config.toml
d_mlp = 512
norm = "layernorm"
rope_base = 500000.0
rope_fraction = 0.5
init_std_down = 0.0121
lr_head = 0.0139
schedule = "cos"
batch_tokens = 65536
dataset = "wikipedia_en"
Each number is 128 + 24 x the weight over its row's rms, rounded and kept within 0 to 255. Layers, rows and columns count from 0. Numbers have three digits each. The size before them is the row's rms in percent of the matrix's.

# layer 7 attention output, 128x128, rms 0.16, rows 0-99, columns 0-63
105:148137119120109111121156116137158095115141151168148151094125145149148112136148096134134100138113182077131128120141129121168110154127127127142158120129125114143093157153113117121182142109150134
105:129102144164096102091107132105120075113131141141163120100123142175086072151145119131150126125120116132146131125144125135143134083125126123128123140139160177068086140137119078105097155169141138
081:105145119133097131141141113160128119135150080112112140134125073174094166128123135202144139146137136125099074122132132144117151145157112140093148154126134163072124173133138119124144129115140135
097:128135160128126104089140122146155172143140123121174151129129134157149107117100097073104136140124120122115058132144107121119101128090092091137149144142062141126154120114137152124126146139124119
096:166126134096124088126114136106114080120106121139151148117161097099154150078134138131129127159178107126124144106105134095137151134122094144117107146112124141107167148132141147137146153094091119
094:162077138145106139132129162090145143129138093095099159122128125112115145121151125083140121114127112155115122118123131181146105113147104108106144096160126112136125120139144145144135146117130085
096:130156154136132090098131083124129147113101132105129136177155107098120143094138103168161086116100154102114105149159092146094130103109117112149150112105096159120164139068107090152139132133114153
088:097114133134100124171132137126129107127124154124151142131116088124142134124132139163084166103130111141143209141149170180138140123156119125149141079147178131151129127149107112157118094068102158
081:121110107133131129110080129136161181120102110104144136128120121100086137152118146123119148164123106158125111109139116131197115121098146138099116158145133151135110098107103096116145091118142107
107:115178133167125101125142105125119135109119152133104114130111099091099109162099137138127154165138116102121135139136097126095099146102132115139118133110085127146125133091107169108161137161119120
100:143160141145130132151112153100093130129122151118101105106156129179103142127118148081118120096078089122120131122097110155105103130128131142172124119147148119139135109140128136138105167127127118
083:100115123102121169114160123089124135176121156073113147147125081114131124088118127079122144130122112146129140114080140091162154103110111132087159113086137143112103133125111089140123144136099115
090:149137126138133157095130158147146105094128177128161118110104107113157137091125129124119102123132101139154141157127123111145109114105136139157114126158170181169120169121100129138096106136094124
101:180130109135156126113101114124132135103157107139089113167135120123156160129143128095149146160130126117118116128117144109076148114129158110136166115120094143135105123117096120124115123163167132
107:127135108117108136126131119116128105118150098158138159132140145106117142163171123118118113133131083136145178184124147138080103127126106168188151128115145167127151115107141116173148113174107107
094:114123144134134127144118123082115117134127132125125125138089164143134120128154125144122117133153135119095101103160127183167173109129164139098143114136155111137127129150134121158143160112184132
116:098142125131099123129144124142131150140127121143157082132149153101114118132113082118116133115151126100143125145110114123157111142123193098087122145133118140140111095151172131101084125135163101
086:109157171111128162126140144145115119156121147102082101155106079106114152138139134113115133170154104113124144166135107140119155111122154140119128123114151160138113081131128146155085143120097126
090:131145135118135093145136124127122113150151108107088156112106124101118103106085150160144130116132146130143110140107143100151173186156116116142085132118151148129119140111120165155104128131141121
114:123139136155102099093112096095127127139087114096110138141130101146129139134146155144123128107080143153143140116147137087181128137181131111106102108142170115153116147142131142082082132126180119
091:140138157114176121126146127106142164149112116134103099146124170138131157143100145130118153108160138109141147166110133118156151119107110146110142131117126129082081125194127124111127154113150105
117:115161145113086096147122130092105152131112119103129158144124110126114149121185092131104113181136163134123086127101158130127158112156140118115144141103133134129161084128117093116115150136136129
101:133131120109118124104147140116082145138112103127097166124137121116146097112121149128073167121105092124126127111134097159108087122134113163145133093154149127106100140103096107137132128132121103
097:093122174096117153145151144132110123112137150139104102103088096126111117105126098134157136150095118141131130127146140136094115145169107142170136146138131173124111103150183099168156091128147119
096:103112145110153125142105104105141187125104109113118160115135096115119087157145109141115132135108129138133098113119113113131107111107157152141143129146101165091138143128093110142126116090143098
093:099112160111137126094131103169133124150146155102125113146157109166066120117103130146114108120093132171120145125147156133122148118124114123141075113134133102104179118118140142134106124176119155
096:127095135093148123145102102143126108126144071144101133146110131091134158129170102114123116128128076133142094144111130133113133079127138117151135107126128156131166133088094082113177162086097139
115:160110139106094094104141123120129119135125142106170111132179124123133151135148119134108136146118115102133120150127136089158135105141100143137126147168146115134126107171071137143149118122126107
097:183127154166112129147131126138090156138120139103116129116087155121094150107136167124151126148128110127107052086145137155125135110128115112136079112128104103110113134136133088137179120145118126
098:108124129143140139107107096078103110089125145131147136148164127143154136148162113135154133124133201125105137104135125142109151140146158120128103144130135088103151106126168093119109149109138140
124:129135143125123146156127128132144139119101137168094131134116133150148140122119119131153105113074115136126135119078151121106126132126155133103157128093120137118089091130134120154103134155128143
094:155136129154121126107138121134145138177107124111160078121137084105129140122115117154097085091118097147089123154143156114148134140128129153123183088107134142124106149165143126106153103120108137
111:145128144121089161153123150083126118143045127109138138130127124110107164149101149089093142139137135100111113139129140129125143117100113138125129152123120108135133085139105121111131137140129116
080:092169137108142131089138150167180131179131107109066113118112125138129157123094136144137155151108133098084174128163126141117115088114136147146106118123135166117138121148127143142168155076118120
106:095090112136123132099143149127124108137150128149149113153173157127144131122130109086130150120134086147116128166124135141121120095106119101134119136126093119163088160093140157105140122087133143
105:131106081187136115139098122111160121139164130178143111052159116114140128103122138156138157146114129101123120122133134165123102132135121080141127109135104110117097150157098148129105137105171132
106:120137156121129182117122171170129152114122109099127138121116139163144142118132147140141136112099112158121204130121130129129092127120111124176115127124137173173102143146148081157127121097127139
082:144103147116109165097135137103144110143155157128137135085138118148105183120118150159150151099144177126132094123151153120152102124150156142114110127079161136123140102129114161158125155116122096
089:129132139101162119088117119144118133120112124136141136136111113132114136114089136124125117191133088130152123162083109121113129127106102136083146094140121121160129129131132119140106160108154157
113:140109133184131141093118141144133137120122115150151114146130089112094123093105116158124159116168105092138143134092155146120117127086106125107170117150118116129122124104109163118133126097105116
095:152106082114120154127151126090130120112137104153110119125145112149136084117124153107129122110091091118104162168138113108102091153120121117128121144151139111134140135150162141098106113185107139
096:096142108152136100082132156147097126135158132125151164118101110108150105100126116129142105131133111138142115152132137141095118161164156122153098137134118151165162144127137140118167132118112115
094:166121102138106150096165105145112090127117110148088137144123104099105154089109153143117137131147128122101184151133120121124134119161080132118137172137097139128125131136133152147115145125137109
107:148150128154105095120167116163147142133121132132102154150105136106105135151132121095140116122139149116112124132109148146111133155103149113127115140078130141088119110128150112122095116145121128
097:166108117132130139131101124124159144126164130141143112134107088147103167135118115122161121136137143124105061116149153084112113140148089113139108147163120072091176118134098151104138126150126129
108:168133132105127126121118113128142119164139130088099126130100097131118119118103137117152117142175106117083154149110135094133117136153121143123129141103092112146158188131141143135124151129089139
114:094093126131118127090106179118130129098159144150110129167146124107089135144112121131156101094124105127138112138140153125111126155124113129141147151140107075109158117148109183096133158129135135
106:145130140119152099099121171153116105122106120108124121123122116146127109130136134097122151108143156136174110106119101122149096131135133144146119134133147129101157103143155092099119121133129135
085:153097115131128077171117127189090136116158137132095155091178111136120123181125141151113092119132115100169120141127156143170112089166130135146100124109075133130143119134182123137127129130127158
084:095127075119124102126129134100114109115128147159127084083136125120162124124134145155114188181128117098109148134100133117143122127145118121132132142136108102139102131141121133152162132148129103
097:145131131127088139106176102122169147135135131157109115127090129115115122107127130153147118134151099094110145124125126118159133143147133154106129142146143128118126122166155092115137130129091116
088:119132127143139110104146123154158104113121088171162111125119187098125107143114143132099122097143142134078133148141182093142115121165127148138141116166147131127105124117139127136127128134101136
098:164121091141126191089143142128124119136121130128095096167094123148138110121169141112133092133147106129093150123159098158167133125105144099148152127108126139119140140106136118149097118106110145
080:149123149118084176146178121140127139173100138158109118132129083139112133083117158162123108145114138161136117157127165145120152145131142145144128100125120154122140136126106107129126091118084099
088:140152091108077173127120117108145088145125118127139114114114110091123126129097079165146092120072123136089093108149115121173138135100122148118129114108115112101106124140104113149125118142153118
104:150134121118142109131073121147116128154101148094106145116099133145103143161076155117111120090135163154109094117126103163135149132105130119122159121094157104105124110132123119107143127151107149
106:137141145133135145137113151108104094133107143125110110109122137178143105113112093127134113151145133145114122150143103111103106138114126091166118150138141129141146120144131128089128102174108091
095:110105128128117163097140147151112146126109104159107135146134128126168094107142102157115108177151120103133119160102141135121125131100101177134152156124117073127146141116156180138118112125121129
099:113122139141161101140132131143118147151161124125117141099131130094137104148151153097130135167140165136144122084134108132137109111122155163116101148112144167096095119140135101156124147168142091
093:137137111136138193134159130167144128135131132127139136127136168097100124123143145119127083099134153107134130146123104124149133086141168103149132142160131140089181131138096140108106145136164118
098:156143125144142139161168132127133120131097076117197107150133144140095119133125149088112147166098150166137143122129120113146129115129162151122112128152152138144134111142151115142079114158094121
091:154109134101155119104141108145140136107157142154184150134128132096132139122128110127136088086120138150087132165095083131117073151134115101138146138133102146115091115116123152162138100121150149
095:165132142096180112084117137123083088114128126132181149168138110143089112119121153114192129122102118106101115116122121136120143122130148107158146172120097093164143129076155140138117088144166136
083:093143147104111074139149154140128130075128139105134108125157079100111137168142115116147104166106156132113127105096148172131095101120145129101115110146119091137138162114066140080126164134151104
094:134135127110100136158096110132132127135123108123103137109176180127131101097124108138143114149125118069142116100119136122170093096095138117136075163111095125151157166145142138110137136161144126
093:115108144129103154113153141130130094170118141129091151146106093133104144139149141154107122134136109121089136091108131085157112106158114116152151106139145129138146136149118133128048153182166114
091:114094121154097149127145119130153116180161110164133093101134151094185156127105137149067125176152118168124121115128131134158154103103114132120129135124141142146133139145162147129083153103147148
094:118150117157134142096145141108119142163103125088108120109125138146176113104114147135107142142143096122113115119109120121139106136118102162129130117063142150135127126104095124158123111127127101
099:101095125126096135121124135113123110140142154140149124150082127115153109085169123108140116170127107139130114149146140091127095176146143108135127130120147122118153161104109121135127091142119110
113:134079128124161122179170176125125136157158121139139125102152136138161137140140103136093139178115094159123152125102173128127118130103130108123111157099118134126116132121116106140150144130127127
113:196110139106119138141128091130111120108104139147135141179106118139114142127108153101132093121107146147128155133136139098124149153132116161122144116127143141121149134091129145209131111101105149
140:130133110134107163143131104134130101136076121136138138178125135110095147128143098125127123102116159128095100114136154120143145131120127121092103113140129173096164114160130099137157103111130115
114:163148147121143104147156139095151116103135108131118151077126154123151097099121177123099129173153104114135124139118148135107131156102113119160087116126122157140144123146150132143169147138118159
099:106161083129148139134087118106150142139100145131121169095152118119118137113131163123095100120116141072158122086139138156144147137153124103113113178080146099106131105151135124089149144125147089
108:161109081166096154091132146162095111097171131116126119116135118113133106139122148103155137132127113136114149156153133130070137101156140143115111120135119093153115125121130142139119114151135094
095:119117098110157131129102109128124138146114138141119140166160095125137134127103128169095107122082119135085140133149133102099152123142138121165093083117163143132091122146145155165125099105095147
112:137209148122128115136156139171153143134137141113092086113138102116080172133130121088125112120093125141139143126130146149133125115152118171148108103108170122155138096130123112136142117143131106
100:139102141140131134106114132192116111118135157140103146095131088153111106093087142152151128138133131110104115141121132130113163160144120146103152138123116120134150178135133120126149125100160134
093:146094097090112137129140144124101104123103179099114119100127128139134109105139135121083162100119090164102129161117139109120139163131142151158145148144177120161154113159133097138137098113104091
118:138143137157111112132129106138139123137132190131134137176110088134133137150136160145136114157140120139136101091139161133106145169119135101122132116146104090088113121125096161098138135122123138
092:084132072103136097136120144170145134102133153143133116137117134122131128140092173127106134116151130116157124164153151122161150127124193112132126137148084137107157132130158155146160117132167123
098:094121093144119111134181150156136152129116165155076143079142124120134149151148135118132138159120136088134146137122129147142121106109131137107099113143163102098143155121132140113142166146131127
091:141150144118154110154106145136078149117087098071135106077118128111141139156114163160119140156133148132109099128106142117095141137127101129144139143111117123145095140117127153102140151153138135
105:104115133125112090117107112136141108110176164101120138077114145161148119115142121129126096122168115117126169131114132136116084134151156117117126134132141122118080118147113176129134100167106126
098:119118128176134115072092125112083130129108118111096157115145127140152106117121154121157163144141126109125121122107148170151127147157156112117093166106155161130130133188135123105084103140137152
086:176118154135151158083142187122151137146137108121173184120142134149098147144139120155118114118148146071147142156125099149111108105132126102112134074143094107149147131127118147137136176115103120
080:097117140104120093150198080118123115151101158125069138096099128114134132132119135129097117120096136135117090103118116117123142121130162119100117091092118155090137139132098116129114180175129143
092:141143151157134146153141100157158112152132117123157119099139138130093159167094105134127115139145117107136137145145165119106116128148111104119087110121130179116127154095135083163115161115150153
099:112116085116087148116160136140158158098134120102122149115087118116110104159131168112105141158109108190120118140121124138108137144106145150119137141114113152107114114124121150164064109151130114
118:120113147178126101143098151151142131097133153170135148166148137089127155144113154117173082134126081128105101148131115125102130130108148134145120124104159125122113163122152129140133131102130116
093:132126119081105134130134115135136107119174119118141126128113143146111148131119103133128142151131126134096115123096132142149128152112098135114105148138081132117125128156179166174151163140157118
094:158126087159118127130138194096138129126150128129113138109173140130142143167136126110125124121127173141156124135151139143111112139127107117101136124134109100128142161095122130111148124117133144
096:116131145134123103140125119138116129146131083162137122154115116107141129134123157160148136175132166151119096088097106162126121106111151089114079130116116179143155138127133092153134144129144108
104:133148160142144174150129137134154110138127118081153185098136134101139141154124168110152120103137167147140145136111135118139156092123153145151144159155138127129110112132132115116112148126155133
099:138123131100141156107102135131181152126114119089092099133138111126111157098133112108130148112118138154132155114122150128134102141149146143108075111125166158123145102131133156154107147118118120
083:133165153108146135119131120191169116151080130128160111142123115139130135134094135142176134110099125148144112090107157146168077111120160098109139126106088115082142076095160154114126118098146120
107:107119118150105119125102171123126160131174117141117118135118126097147119119084118130132085084137079135108151113110092136114090150133129130127153132116112135138152132070107164154142129126132123
110:104132132100146143106132100103147140155076171107129119130097108103139150160099097114119111092127134148131126108159132079152143138153167112121088181139156157109138122144106148122115111125116139
086:120110141157146165161169113151163111148119154114169142130125125128117100114106151185101162102103088127165157119137138143132142123185103133153139151144096077149135119143144147096114130149135129
091:148136124073148121122110137140125134126155088114138121102167174155115129134138130098112142107143124114114134114114156141141110099117149091085105105150117102093078090148135127103114161124142111